python train.py --n_layer=20 --d_model=256 --n_head=4 --n_kv_head=4 --head_dim=64 --d_mlp=704 --vocab_size=8192 --activation="swiglu" --norm="rmsnorm" --norm_place="pre" --norm_eps=1e-05 --positions="rope" --rope_base=10000.0 --rope_fraction=0.75 --qk_norm=false --attn_scale=0.125 --bias="none" --tie_embeddings=false --parallel_block=true --init="uniform" --init_std_qkv=0.0348 --init_std_o=0.0 --init_std_up=0.0348 --init_std_down=0.0 --optimizer="adamw" --lr=0.00225 --lr_mult_qkv=0.4 --beta1=0.9 --beta2=0.95 --lr_head=0.0116 --grad_clip=1.0 --warmup_steps=506 --schedule="wsd" --decay_fraction=0.684 --decay_shape="linear" --final_lr_fraction=0.0 --batch_tokens=131072 --seq_len=1024 --doc_mask=false --train_tokens=746000000 --steps=5692 --dataset="wikipedia_en"
Each number is 128 + 24 x the weight over its row's rms, rounded and kept within 0 to 255. Layers, rows and columns count from 0. Numbers have three digits each. The size before them is the row's rms in percent of the matrix's.

# v: layer 17 attention value, 256x256, rms 0.06, rows 163-191, columns 0-127
# o: layer 17 attention output (transposed), 256x256, rms 0.124, rows 163-191, columns 0-127
# q: layer 17 attention query, 256x256, rms 0.0609, rows 192-215, columns 0-127
# k: layer 17 attention key, 256x256, rms 0.0596, rows 192-214, columns 0-127
v163 096:084116124133136079130146109143144130092084135099060096124116078157110187109134139126160105122119172088166126089159153126131133136101141083141090128137120165117088141117112184123085141099095155157143163120159118142109107137117139128079084128109129127150147145118158085142132149161114135101122119139127138142124129155150133128131148134148163109110148155119105146139143092093069096142108
o163 099:104142128125087095116134124152160087088148119118113113182104135133159120128101134132082094120126113112110133134115125113139134149135119166165098129144126116138122152137107135119107162202094113143108147130115146107132121148132122107148120158106125131112124129127143112118145109152122116131082167124087079143089130126175130104138141088128129117129126146137145161143083089146112090144144
v164 084:119144151105139104112146162111133147135093102140138135122154132099161116087112121112177071115151083153183103147128118124113103147096137130143149105116168108156134106150116146093142133156099156142106161125130177170165145143116131112093153129094119116142146066109104099089150136152060082112131126129141119166157153159136136149132127139119142152154112112111126172106123153115113093087119
o164 077:156141122119176127142142130138138107154096126108125117107180135139128108131106114111114116145107131138131115117116133128129116132098157128132089122117100138089155153110158107116136127148162134170071154120123134112125115118098123088126177140110118160149178128107133127147139138135086070153136096137134116145158135133137127162123109122147139145138143146169130163120112128082118135116124
v165 096:155160131131115138165148118119121127156141104119119159130129139128136086151123083133140164094168104149099100147132129123128147129092141159111098110148162151086141128126167135155129136140140158146142087156136144129110125118133130106129116150174140148149141128114097094111110078112171130155137137117114167107128145134095100184137129136163166158138141114111108132109145137120154143101165
o165 091:154138115110131121141156100115118131140109076123151155075135124088144126157151125095143133094142134127135147143158130131119119116132135115114165101142127122100072119161111108104134146103117132152110114133163145143135124105178141094091109128112133163132149116152078124120134092173135133140142132112125110112123081147097143096130139107148173140137131121116144119112180124130148130144120
v166 094:113153141047168182145170134126186174087120125104134136109115141130151132105108109114100115151147100154098146151101144120102122093122081154105146133147092143093165142123092165146101143113117153171136112121126152126161119132141139172104156112149112125134119084147125118132072107099093092145104137105131155102128095143129155121156100129103147161135154116109157100137138130136160147096158
o166 090:147137144091154156142097095103133161119100133131136128105150098160170121147146108084129129123167129140106131145133128116128130142094124113135163151132091123154134101107090141132105143102137128153112142153138156133168141139150157141149120106130113112124118093121132124123143111117125132160139132139129163095140125138162180101150100140152173132143169141160140103091157102112126112095116
v167 087:117095138107133125125101107090127134172116160079154129136174113185103127142114168125142107140107105114154127129148171172094135097158150129158132115096109151125113154112100117130119103099115148131142108121154132132076172117156138132079089113116107126140138098133162140150136184163117151126091135127137125118176125133116121145130131172103148115164090077093117122130092146147124108142131
o167 093:106122094124132101144134133125100140143139126111129147107174158146160124127094112140116108139136110164131147098118130158093115107158155121183108142128114167147139121140107120123051088114123135095122148108123127131097149154098130131103138137143100132128137104130175121122142140110113101096160118147113108106154184147109115158112175148152113100162108147109103094148098121117074103133140
v168 089:150125112127149150119131119143109111121130083144155136140132103139172122155138127124125129112172109133121127122107105082122118120090133092142124102119168170147136115146127118136114126154151189113131146127141145109137154163127109164124097130107130122099091096135133125144099112102100137113089104097120132147086182142129172159144121112150119117105131142138114112117126138135123089162145
o168 097:142110158128156152144130123175108103140131068123111152147074083125140131145138106149181129114129103147115103118126104117141122125101132133114133164149109138148106135156137112149133121153168122134133105145147082114139150146135147074110107136082118153130082114132123104148097087127096174125101120067103107145121125135108128142155142137110137126117122150108146109118128120120167110152106
v169 092:138155084148089141141118125146145131165163096159155154143100116110119132118121134166104123115134134147140139118109124142125130125166074144114128114073146100119147145139132084120170110153146136130143106130084156112157176126105116136165153161164126138128144151158134102123116091115151153168108115114120146100071123102157146145111148100123120179114103088109110124107123156128152177130125
o169 091:138134134125134165165126110165134159131115087163161153077105111102089141141132145138144129137122124146116124134160121136101148074128091112113145111126122137106123142156141105098144117131144161144162087116107133169122138100135136145140129128139155133112142168150135117149135116104176163132116106117135162105135127146061117132131136134129109156099131113129139128112128185127119163158081
v170 096:123175140126156143137124114114116113152148114167093144150152115169096134161113123133123112120135137158165114121159114158143117121114144099094151120132091122138145137141146104126142145160115091136166118136148143146126112072159126107103152182082092130101115128113143133158110133157109108080139119114129095142153122138110131102119084133093160120102125112122153117100153117148108092184078
o170 097:087128132146144159127118132098145152132161119138068092134155119148138146127129128129115135143125152129148099114098152112125147136137156120104126111134130164116147104140148091111125141141171100128152131147145138172156091131094105081138167141141068149122131139100132114133127171168079123116166136150134129159167119136160138161128114110114146121132133102108145166177146154121106074082133
v171 097:125118138126130141131125107175130127069153096148108115126111108083159101140164163097114068159118167121185086106101119126130151084113104091138122141138137132125149164146156157132106107115118149096159136131100147121164128123116135112133113139135109108142156123139110130100114116153125112140118115151099084125124141124131121122159130117143123156115100111090160092118138165121117129147158
o171 098:121089141110132157152112104175143120111075115119143081149115103083116124116126104137090094119124142107146086125089145160157119126100153149132120114143125113145107172132122138156119127113118095107176128115106142126143135119179114109191073100123130124153134157147123148091121076171107142139135138128077140154104130117084146118150152106105132126129160115179145137143080120099109160105148
v172 098:191125132079127130121141143113126133118143107101145173147086113153136100122139100129131132179132130083129131144130163092102120112119099134099116095113105149163140121117148088125154115107152146118176115117124100125143153155137125132114128106143131139110107107135173117144135070122150120146182176090093139094121092184134137137129152151178131127141111151136144100095126085146155097157164
o172 095:184147156085122137144130132103119127106140101123186134154118119155129109130113099161109136148167153138117151119138166104101137092104118125083149137130117169135146118139122088121119097104122114126149141140119128139097169148117124128130129113127155133129083099130152115170143126145089127127188128111116171123139118155117116142110138141132096129095075130126137115147112124131131107160158
v173 090:144103133161154130114134119104127126110103103141136169128079165108117129128129148109103159129153124139103171121149099107131158128131099111115207110119152147085143152109093097142177148127106125147146103106180120121107149157149138115123101095126112148121128130171136111128164153108130170160106082125175151169103130097113112082116107149130146150086148113114104147101087152095156157126142
o173 092:095122158133150144078089124142072141107168075130086153115101144122125139155124192126131129096157127178130124167121110125145131108155119127151135139116167088125151139141119115100133085195127154097155091137120075168070161102122098105127117110106132141141123099118150147120124144098118164086106100142171123158123124156137127114112135110126157115116173111098100133086130140121117183146124
v174 092:101128133115111135113142126095098149092106157096117133177168093162145139122097125160114145116127107126137156121144098165109157134116158089078110118080150134158099159132134095140163118120147160120177115126128065122115161075144150143123111111135126155136126127137132145095177151094088157140134122080139132155135112122151104151115100165163115142107055089143121123123101125105139075172142
o174 090:102139157119130133155155138130129154106134113117079135129174116143155123133082156166134068106121146130134141138151149151107131097126162122177132146132108155124141108159092134108071138142134098121161114124117120120151164122116120070102157133115146158119117094126109137121138139125133131080112150125115120189145184125119130133139143179152127142134098111093124166153114147151094130112121
v175 090:146177104136083158110149137148125162139132153096102146157160141108072122101132187124133137090158133126118086160139154138100123149159125132144126171098130143086131146143115069137171177111166128175138116178130118150123143156113102109108117102149142144117163118108116127179170113128082120125098094119100168144108074130154120124131128112117118150151082122164129142109083124108115123127133
o175 091:133143113114118164122126116141105161142121124135075129139143145107146163113136142101100116100089129134149124156124129138127138128154159113180068124142169137113125132136092072095141097126151168164156126124111110098149154110128116145079108074133143128146163130128128105131112100100147115116119099145164115143105086098162135137123163141109076108120148117149118124125103190163085157160125
v176 094:109103145102130163133129131157115168119136133168115152112110134117157137111149155186137133128152166112108081141118159128140100166134146137148084154117107129109091163133135152135125083124117118135142135171094156107119125113113115141122135091099128086110150110100074132122107123148132118127123136141082117157151104096099162120173156123085159166140150149106138119136111139117150177096135
o176 080:088077139110123102121125093128142171110077121135111109102089140106150164090142104100123097106123151105120121112155128126123124148140142123145092127132159104118082149124125170135158119096130137089117160119141094155131113095146141179140091120094134111133122117135108118111121092130112127153136131162114116120120139136128141116126164107126156124133171145128129107112155126119150154159141
v177 096:137097145119101135151099109120118162149125171117098096108132123098120131123147104147159118155122119145111122128142130160128148123094192070158114130120126165110087093121170130108139124138127097122100140176151135133154083090126151117146097138079102126132142148074130146107133190140145125094159161093112154115156138126124133126157148138139080125117113105115181137150115165139075152117114
o177 100:125109125144111120123168139173111132131102153096101118115113102099160104108157113095121131113145140135136191123132135141143123127122164119174075128112095147124080115172128155090141105156070119102143176133173133136154094120069132113196097171122139110168155125121078149160145160135123135099146132145085103135138136116122117116132157164118106126152111138131116151120100110125138130119139
v178 094:123137142135164153144157143128152106138110151107130162133163095140077157142114100104134123131103130136132154132145102103131118140071117105129122110141092150110140097087091111122115166121141119135103157080153134158112159133167117168124146109100132109134139172082098119160152108137156136135142114110163150144133152160159128097096133142149123132103103126094149174128101081161082085145105
o178 088:113153114154133189118163163141123152126146172136119136142171170173112125147138108156102133116083130140133160123140128122115123118127156136147151105174147144129188076116118094116091147155117120122104148144135157123110101119108134112124116100141087126124131154098133140158155146108143137121144136107139129151163144107202172152100147141129107131089094126122149189128084106138113082095156
v179 101:110131138127094077146119166109103123134135157146120154154106152164113179150101102121156131127123123079143164127082187160080111122121101139117145095142128112124110127108079142108122130131154127134136133140133133130101100108084130131120160132102121106145090153144130119131133160124125102129093107104126108097129064114110109089085106146089082127103158142151123164131123152141150114120064
o179 108:101136167170097093130066167139112145084176133122131106147135127126147143142135149115183125132142135137119101129127162117116130147149079115129110112100133108158144099143173105136107115145161158110143115146084150115120129120067107184113188155148129132100101122124136133110121171125124123146100145150119158126178118125149115128105095093128104110095141124105110143154155120127120104118135
v180 098:117117108106141119116133149106152150141102125140128076154130133167149129136144099114132132146112100108147165125146147162119121125085160100154143110120084135134134124130141173129117114107112147106112170143095101107135081144145144119165136158146141142139086144161166154105136109117134108118185147100156095106133126142127114136128147105125113121128118117140168109108126120117111127136161
o180 096:143178119139097126098092170129121127112100162157157107198139095153118111127101118125178146118143107083137176123102138124138140129137163172126101135109157111156120111135084184166159100143107137143148134123087126081138121131134134108148167136167103098149059108123124123125130149115128086117111153124149137124121091112132096143120141101127132142136109113136132198165097125140126109143160
v181 094:133138126137157141131118150161152147121145181156142129131175189118132138147135109129152098106113147141126165126149103128104106139138125125083112119157159099147121093076176120114130126138105127151109115134193151090143150106160122116100144147122134159133118148108132150121149177099101124134153154069188145149098097105112114101114083134153143128101132107135086163164145153127110111117158
o181 095:095114119137112118117129134171123113111126130143115108060161148120128133147127145171167120143101124142127116129112117127139102137141102123114102128132140102105166155094166128096095082163125117078092128142155158119116143135076109093153153143149117122143161114109081130146124173110095138145124132113132126138121091127097132114154112145146168143130131079110102167144200128125103133116167
v182 085:103154120122121113118128130121109109105145130086120131138125115129141119168129112114149113137142132105146119155125100093110174084127153127104118106121103133122132134171109113135128132118136098143084109136137143153130106113094175158108134078121104122152155118176126151159098119110108104106091112133134134091109148111095107117110149139102091125123117160106132092140136161100103076166149
o182 093:139167132123136109103154131113160108093144101095098124135125127089116139107137133129118121161150141179128144132148127141117066121117128154179121090129077128126135110175122130141093146087145079128126127121131133173162121144115109157144181123130129128110126089147170139140145094141116084108108125143133127104105122150150083087104152155095129109141124170121088085125137132163111093107142
v183 096:148068113152121109101099144118139086107160185160128134163131116107139129149071079140100160095108098099085144126129112146132096142121128124147102153149167082146130123144114127120110157114141159105106105119129127095106106103148135155177089138162153111153125130118159147101146107157147087123109159165183111132130140098126131145108114150131093130119164076118111155095135107100119157161191
o183 094:083108112155146134100109136135082117093122155102141139136116119102097124136099150172166162110073112094112111102126093129103152141177142154118137117129133082159090110095142153142143138103097156103151112105147101110134140118168128125102103119151127085143125112154143150084139146118137109107071129121152153144097108102123108139112106146100139161113147080117098165129132107096121142118174
v184 094:133142127120130136114132133122162127123134103165128097132140102138173112143122129120104132170127119159108168117099160127146143115123116144140099119115099087171092129110097179116082129123167107090134141113111105116147139151134161154104117095131110102106104109128135153107111151118106093099130159099114106151133109169099115103131143152109163125158166181148144108143167118095143122164093
o184 090:146093154111132089116109124093156117156123136118120093142078106154157135072108085151113149119117115118096102103122109104115106159090100150116112117140102144120135146080131198132136160087148088126127142118143124117105147181113144169158132118142087116106075097138161124092071130121092104149111146154080179122133142142125141136137111144112135143140134159147135099120161099107148097139106
v185 095:133110106129114127127083101158119149115178149128101152113089129089123101146121159119127115094168118158117126101112111124100112123154099077121145096117125143144130138117126114131132147092078126097110151156142115097115149094127164129168094085139174155124132117087122125151157106084137153112075136072086130097152157122136117125135145128141130155146106150077108140119121145159172122168132
o185 096:182101143083131132148106112177105138145112126154099122097091128118125124114128130129101117149106145131129088132117092152119114099135116105135164137128128151144150143140126091120093155091091149075118145125163108155131158133071155105158100114107189104137119138115180122169100115111149125118128134128109128075129169138084096160139118137114170123142136152087135137126150133118143133146111
v186 093:103118124087169110130142100169149157137158098145121094110128140146167134093158124200133065128114116116141115103116125084139105169065145159125137143151088124089144126118121150169125104119129158153120166108105147119159132151125156121162141167128130147121163104109094109103119123113116151133140137154110143137104158156103148161141163110111165124131133152086178111132135115103137110143165
o186 093:145144139126120091147122085139163136144084119138142097131138137140122102119119090151121119106126121086126154120127123120143108138075143163104148111130115115095107161131121153126139130112108108122159157128123122134161085114140156150177105179122122151111129130130101109173152113129126144152094140112119113108082137122125140120142154103148175109127135144138174108105102143131125130135119
v187 091:140123129119131118122168148144126125163154117102141100088125116111133113118128105101111140145105087138117084124141135123155146123089163173166140099154093105153170106144098078122134156136093113183097119102139105151127122131100096114140100100137127166116141148126131118145102122149137117125119136200154146089139126135109112131116116138096082111167134155119104139130096096157127123084147
o187 089:180182105130137116123142146113113121147148147105120142120133141120099075179126137146087151131133134140142197131137143121089103129131158161125123054099092111143157138139113076129139117119141096188138128117122128072131099144123100155105135134122120133139123125116142111158137121108137085126147070126155124127128141134151106121095092145115120122137121159153091122121124114140143115107136
v188 092:149157123131103074110174110111143162118161123126147096161112132133130138103118153120137104084166151113134116118153124110139164116119111119100166146166073102129143136101143145174124147125093111106086113124143136132104112124111176094117188160123149194147117154145157125116113171143100131111111144150091109112102107113108106139116106110114123151143097105094137164174117131109150159120132
o188 093:170121116121104093116130134127157155112175150120132113141160156137101121104131152118094119118173119130133106154118118180135110143154067126118144098120130076098166098140117130091116138138107085153145130152089142172162137093102131114094196164125119157129109089113172110136167144120106132089101105147103105133087086122123156096100152097160142132140153133151147156154110165153147119091138
v189 090:068094117141129120109113138143078123130150125125125110109102095109089135135128122166122099137109132129139139135134136164113135152118170145121118091120117084148141132121169129114165126130164120133179159153152089145124151079141087129150141098122138078171145172125168107138160140171113107140148094152152126152102138100133107143083136142125114110149119114145114129121127119156122114145142
o189 087:040153129161124133136129141159093143104097144098136113128139115111122125136122140157111068120091133117151145148096163148100136138140164158149087117118146155140114127145127128112126110115154134099178135113125113105121124108116077123112139121138140122176132163117124138085132164165105104113107134121131118182096162117124092122117141119108117117114100121132136173157089123130096118137157
v190 080:159124156102113128106163143120159154131147103158054085132127099122128106104129147144146091094127117117133107115116113113126154128102092081092148157140127179122118152116147136129093133113123140153131175122178158139137144113114129120152123096093134125128150158127119084140148133136131136142104121133154141157126140111118132125151143092072117140156150138087169154177134168118086114148124
o190 082:122140148087132146139094085145102109127144118113081066125138144119147144087106122122114116119105155130142135096098114127091104176110106129130127130137078121126100103140141101119125124166113138112172156124193130161144140152097124125151126142120134148159153168123169103125106123100129129130109146153121095127105155119181150122139167096114139114153160142162143157103119123110114124147125
v191 103:066114152136098120102093120112105183151098139148124105112127128166113140139101138100159102113124122139158103163116149110124173130151163114172082120100147159114100135119146174099119096151105175166116122118149168123085134136113140121107118121142110142150140130135080150078106188146117144122127124142130149135115095096146148123134130130147094149121161120129096147148149149101121112128125
o191 098:107110119146100074110150142150123130134111105103130116091125119114156138114099139099135104153112108148139152133137142106126111165135145122185107120106130107118134125115115164139135133141108140137086107115112145117125118100101151089151160156142100142109161110141106171108148164119146116128102120154113081124128116129135127103106119126121118139172163169118079098144164127153118118154137
q192 082:151140162156146107129123134142139140149092128112107158102092136161161123164124101116123148112093187113132120127134104130114128100139101113130089151131113177123120149107175163135154150100194126147135143115086133164105110131105095135136150146117147175131155111079116126170110097105151122137126113105156137135137148113121156162086160144176173107148100103123129130073141110134090144151110
k192 103:164141173140154156135104093176123119163121106127140133117136088123133119158122129138125124128142112099091092157125144094099118147158072161125070127097160146093138168145130132154162116090144149122147088151136150109140101122137131161132126136134117114162160128117134123119144165141171180088112152098077158149170129121147160165146145103168139157137100117170097141118163118155139165134161
q193 091:109111105094088137089119146106129145101179167119122137154167166162128110093134145133146151157136118155124142128121153138119122117150118114126170099130140138134137082137112066120139123180042126153118133124107081121107152147162126163130105171103097122113115174139113111143119121109132095180169135115136112128116126069153127111124097121114108134138135157116154121123098129140135108120144
k193 069:118125081158081105151161185108121115072133128138136144152142147155108146117164116123152091111122125105155164122146169133111129131127133125121133160175124135127148112117099129095110137135149130106107184134086134136084139133101105121114198163138110127158095139130175142119112121157123130164058146138152119099127150136115166135149107109159115096121115089069165163114075100086142122124138
q194 092:101118116129097121097093146124116167111175158106107133140160188163148139110130140127151154137109133152137140141138133159145148147189109091155162127142122129105140105116115061097110146151092118123137160125097095132093168133148105143114114169111102171074122149122137115154123138082137103158167132115161093129130143097157138116109099120114120124108101125091152103120129136134108119111104
k194 066:110083103147074124154157147101133092094163105125153152156129139194102152147110148125129114130154119112126140144144157102088115106131127117144124157147181143123128127124158161140130116160139160146137110162111186106110143117078138162127159138100135161145126156157125131109128133119153125129053139156096101104160111206110120133124131106143091151144161108067149152130124128062105153124121
q195 075:085139106112115148118124129115125139095175136119129115162190128105127129120145174118141118141135072156094126143118156120127125135114161148136136104147148094147155108151129095123120117171048126109133106132144108100163167137138175132134123140131089073105108162155117097108146130146126122114162145132103110091128109103143100089153087113073094142129175137126151136150110119161146108123151
k195 099:090121096124091100134133166090127139095118146135132130146133173148142157093134141112155118136110144158126173077127123164149132128091155070124168102152115127147142101114095141099111130144091127133112201139115092139125137132115111110133119124146107147104125142140136125127111081106113082148139111128157117102099158124089116132148118131126112092125153119110191128156083133139147124123091
q196 078:128110160138153097137091144141130135137107142115098150134077145188159139111121097135129149134111182135152143120127132167146113156167102096154134146154079155099118110119094122090129167116152110114160173130125136124081155117161118095121097141104121197093122107116150104156115136100140126163138114123154141133139168108136178138131156116167153096138076114108137088106124117092093154140086
k196 072:116051150151156154135152165150145118139125150117121123133110117174089132143133133104108130122154130107126098110139147102083122139144105134118122155132160120110092151153161149172112139119173163137131079147180156123113142140140157135121160116119170117140108098096133135133137137157133165123077176128118155138133128160163160142131144138129165119115105103155107140087135118107113135137136
q197 085:102145095138109133109096141091120166081155158115106135173178170146122126097144171121164145146102124156130142128145128165134120125159137119133162128156121111122163116131132072108089138164096121133119120137106086112114156146138129144141147143119076118076106149116135108140104147098122115153144105128125139103156146092125120099096078123085127123089117117121159140133094116119105125112125
k197 088:098136102151071108138116143134094138076160141119125130166152146170146153124123127109133106107138134149154146136102159167147112102147100096153178122166105117126126097095126127109133133155120161133070157141102139123115161098126121121154137139106127190133119145131150104088115096099111106153119137151159108081120140163128128123135102128143093095102147116065163163151065093106131129130091
q198 103:110128152106118130127154163159145092163163122153157135106154109116101118168120160153118161094132076122126108143104146074097161127100127182117048119104139119126134110151131138127122107121110135123114106122127143117165164098137154125101104118149165108159144135141091137075145125144139153101108150136125112135108083141129124131150136126119105119165154124119102131130140129168155126154175
k198 093:149155122117160114093130112114102143153065138126137163133111140142129171126165104113141101139115128128150152107104098129129149165079143135136132127139080079123154115116115133151129147124103078146129183112137093137123080152150133136137128119159115073088121121119138121137102131153122101128174100133105127124116167078090099158146155131135133109122120177173138118104159128146181128124110
q199 083:163142172117149103149148143133151129162052122132108127125104073129152136153133096092103112126169151120114110128135139128094116124074149131117125150139113170128118144142077163172141142112171131164143118147133142102154118127119139116116110099090152118158119077149143117115166120171130163132092150133134155140113123158120150155128170119167151121139090093111131135091106104105130158135124
k199 087:174125157130180133099142085135155136179091085125136139111125080088114108148126135131129129116124108096102119126112117104105115105125114158125085152116113117104102172136122114153151094073139093120162081131160134139136150142123147108118122134120145106132153102120138107138134173139133139125110130101110151157115108152127109118120162139132143146143089121153064160122163140126140135107102
q200 085:168125125158138124121144092166127125153100140132145143123093119097135128127140102126117136162136148102154100127087136123107115103092125146133151112133123153120095137151138160171169148098134138137135131119104142095148080128125164120133137147097151122158119127150152130088147108165130154116127125136120110136091125132168142157129195140170142143162112124153153115096132122141158163142128
k200 102:158137165125181138113165110154159130145089109142116130091090098104101100152132150100123133132120104110108114153159086117131134142120120153108111143134132151126124169155125115185119110099144121142155110150131137183153112147107147101149120137114140104120144099116123133122124176115125154092131113087106159163121131128122126121117142134112140124140091125160106117142180138126111091128150
q201 099:118112128143129087152128109130099167135122128073115153140083147145112124105109096120122097152083167133131113076108136171129115146125154081134165096138064145123121158111116126107154139117115116101152142123142127116081138111107137090183115143105097193103089170124150138162111101123124120173162076117119102119156161102136137130108160122162148107125110119121095083120112111106120151140094
k201 071:133096159111152120131109148145145121172127154046134158139100107130120144129122134174110086142125116133143129096138144119117126145099175104136160096120086118089129121086156176130109124110156116149130116121154140157177104135152151099121140142088098146119148159161111120128113141156117138135121146157161099127135113134164104160104120142123090122104126100104132162124085079088080147100123
q202 108:091102137114104173112097114102131147097161103143126130148122124156148117103115166137129145136111136144144175120163135152185096161177100124136174161139132093141153106131105110121121128164155132129119165168134130150076176166139105154127112132141121127101135114096128117201115116118133124137140110136144134099161135154094132110101104112120131105103121141124131085136158142099130093105085
k202 102:095124086127116107174116152094121106071171137129147113139161150157124141099124084135147128130173116122163109133132141147126143114169100098150151129138161125120129103129107156121102157158144205122093134124124136100132156109139121156096126140145110129136113122112177114119126106108116083154113136161131117087165117132123127110142105128164119112112166123080198163118090107102120141097131
q203 090:119104136148104186076111154137143134115148120173146136137177146111158096140156189135140163129116058158117146142141127135115158130134092174164145153115135101146127106145123122091110104127117110149122101124128110114170174143166176168097137124166144086126092104118109124099145153110148144139137118123100120153143144135153131085158095158101147156105165133181109090133132144151163132159120
k203 088:120125098144108155086139132112122150134087142112074132150085139115126148158122121120164132143106100170110140102123112136138135129171173142159143119162076119152135112108142116141150149132112137130144164141099110102082129154106147121092105116140098121107083147127128104166121114169152101117176102125116089128149144113081124108132112129094145122144155155154161114150139127126184119146105
q204 107:121113136136113120108088157115083140096182122166156110136173115155092130103150141133144155133141122101157145140148122107136120133163059142105123162147151129129148125107130102096138120133137146098139121117119132121081129138149101158082144136156174132101138134088140121143120150108142139137137163160137191148154090108144130124145060122121106149134137153114156110135126133117085110124152
k204 082:131166112108115102163138104153087118092087169113096160111134162120109124150102101148099107106119169144133124124116068123105103140127110154159141119165159148108120128125094116168165119172130084124127132104136094141126150095127125151082123150123119125193150131113128151110133096100147132110148101112127128143117123101147111130101157107169136082104136119164135141101133129137125113074092
q205 113:130150129128147147119143135145133096128139143111160102135145105124119127138121135130100157118147132089158104161106140127113143108109111143132095097103162150112122134129152166133128113094129137132119098107129120096145105085148156101120165126144138132129170145114121178114133138122126129094123121125110110111114079151154140143126149155159104143164123131135138156126143090164126140172167
k205 114:167115178147158140118155069132154134170064107157143117104112112110117113166146130119116124103111093150110114121136104134121123154116143172126111122149134103124108150161127132170172119085143096120154100099134138152147130168099145121183116120125133085123127101129095143123151185171154135123155123119136146190077137115147121127117128153099160150150081123145092096084177156137145108147131
q206 108:098094100143096164119096124103111151099180131118105138154149151156124129119132167136126111114125115149123119118146113162160135119170108109145158148118119106175154109111116079073101152154154135129115110156146127119121183123100138182134121101148116147110104124106122091167111109099129116137134119131121128131188160118118137066144098152104130144101150127118147133164093099101136111095100
k206 069:118134086153114105150131113108114111138166163123139104156162131162157108130122094122132111155120137120106139135112128107125152103121109103174134098177150155169111128084141101146150129133106118105128111122108116059099139126128115151141167135155103173120107138135149109183117130135142092121158138143094131137139132093086136144089136155140143128093135103131156127156115089093135175105103
q207 097:146191122133102157139148121135134080105128121150163121117156151095138121168128161136143154127163101118126144165151149119113130123119109136140107132090170120136099124143104144112106132122130146153136092138088134117136136106177158164072164136140142096143136098124124151050139144104140110142093157111120117118123098145194093110143135153114089143125142105140111127139154145170144124162171
k207 116:156153146128173125132157115134133149167048089149135131101085094101099082151125129135118131113126144103091125127107128116086135124135137159109122171127119150151104143147117096176162142096123131140145135109147124163153114137102131125119121095124114119139124138122105129159149148150158148121143089083108138179108115140134135139145145149114177148155096158176102119123176132137150137144084
q208 129:133116116104116130113120162115130127089163117109124142145141128157139123100127174113146134120138129158093152092128154111161102154123084088120138152128134103170144110110116111113124127170137131109138146143127127115102176147108103141136115128115127128111110106089124091186124099126146136157171128117167118116177123150084125132133107102122138135105127124099123112138124132086159137120086
k208 082:116144091111092163147111161110099107095153144102113092155173145133120101123093096150159096141147134140147112118110156138148147119159134094145131125149166163141117125103100085123077173182136161131103115124111143086122148133116126159122105136120140160138124107135126092162106091095148112103122138174132138080158104097120152099095131136153131084152110126114171161151092126114123149110110
q209 093:130162090125162166081135131105140131118144113136132147152143135091092113150153179139125137149143087140102116154159122116135155131129086087099166126107148114147140089150151100113105121144174148140166122167129163106104183128160137138101156104160116143150095089118103145164136162112153172125125126101143113138164096147111109126170114133151132167082096150151133122132149155114150117105141
k209 130:152120150115158154107172087132159121128087103122100133111105091112100137168118186092129153137125129118069145143150109109104126121125127161103136169149106120121116133161124124131156119133138095137142112139117141170139123137090097088143104107111154104125119150125108139155138138135142141116122095089089102153096106137091110113130139111077141162137106142126137097180138149137162118151110
q210 083:134095162113112116166138116106124127148074083129078110134124112137147106103121077112143117131123141098145146120130121128124122145098202164168176126134104091103105151125126147132160149101088098125131134090122104146107163154104132123189118122102082086128146133125081156161115099146136086100131117121117129100113152108089132153112132123095138135170125127112156128146136106137095150118103
k210 116:119141115129086145124119173112122118100174148122086123158146163154135177123097083143160132106148146111157137126095142135157128115117103106119132121127113145125170098121138120100092126139127159158106137100138129069113130131120144149105124150141121153129119134160156104110131101098113099141129109188160150108138127143132131123142103116151088112138128117124157181107092107129123126094157
q211 112:083104143115090142095105124087104164111148152144097143150158145147134097098120130133143114136124110153126119093153132112150164148149110101143144153130141117138133106126144106116114122159137146114127127159156142135085162135146119128136105111150106152135134119133156098182080119119133124159148057122134111124147127110099139132117120115103128145094160144135135074150126137119134123132059
k211 069:102091128146074100138113158097082166119162166126123101135145178108117123101115106123180082104136135107166108148118132165103115132117143100134149129158147118135134143145142135100123155122085136146107131129092101099093155126121141125137132145139113146112119142103124124146154133102148143161112143154127167136138121091083164114150103134153109109116139096109133135138079136086110140071116
q212 082:132131140144152177154149136117089106130159143127156136078157118103129093104111140129130147110146102122134133151148132152160144094141069134133106164101144126153121106143172135123106155109162181126118134139092131119112143114131152189108130114131125103163131131148135162136098142139120091125092169142139111125116085176150137161128165147173134163103135134102140128094129148081091120127166
k212 094:152132163109158095107137128175130134154127110161113150108109128112100132174133159120102126125101101109124141145157119100126122100128111122081091127125110118128113116154092131160127117115136107161141112153153114144163114114141146086139099090098151089121128081125112135106159139144162161129128101061133145198127085130121104109120144133103122158118138121167102102163155158156152117152152
q213 108:137135137114133081130140182120142101127108116122146113103108116110122122132132087161112154149124133082170090119117130107147114139091139156106110147123108138104102141157086151155164162125138125144136143110107130149131085117130127132110185149155139105118147122135160116117150130139106152102143111126113159114087147111151154163144150111128139146172106128092160124119154143120108136142155
k213 079:145181114140151129134126097118120153101153116141150140111116152080146134122142085129117154156152100068109138183127144161097148136136134097098129100114173110103181120140093108102113110130158154095129116135158106141151129074153100096121120135115117121107133109131145169178166152169088117130106133112145158114084141161135115160113133134152139127127085147125119111146077126132095105121121
q214 100:129129139152174133111133114126153127137147115131183160092125113101113099162144160133086114134166093117114118113144131144082157115101110124107101103104119140110130108139153113107127056135113150154169088146138159118168143145134131132106141107171137143172128095125133153113119125134162150160121131075096090194166065125158096111146152151143135091122130162151108091122157137101134120128132
k214 077:154085118096121124078149080105119145142143094153146162144133111108097167141132134123119128139072127140085116129110139116105136115121110182099117136118104112161139081133140151077146100113117093143142142136136135164117131112126101088157124118142142093112135163107117143087129112177151151124150124127121105143106126159103100170128160151084139166112158125121117081139147131163168105168152
q215 094:141147157161136086122123109122123157123090091149101143156097157107155194099148069126166108121091122076148110096135066121128141137080105134088093152135162127138123121107126125111166160098106083125155165129144089125104081131133136114175165178125136111136130146120165131127122125140151142095162172162137156118085132128118110169085122102137140123138150104121173147099105081133134147124118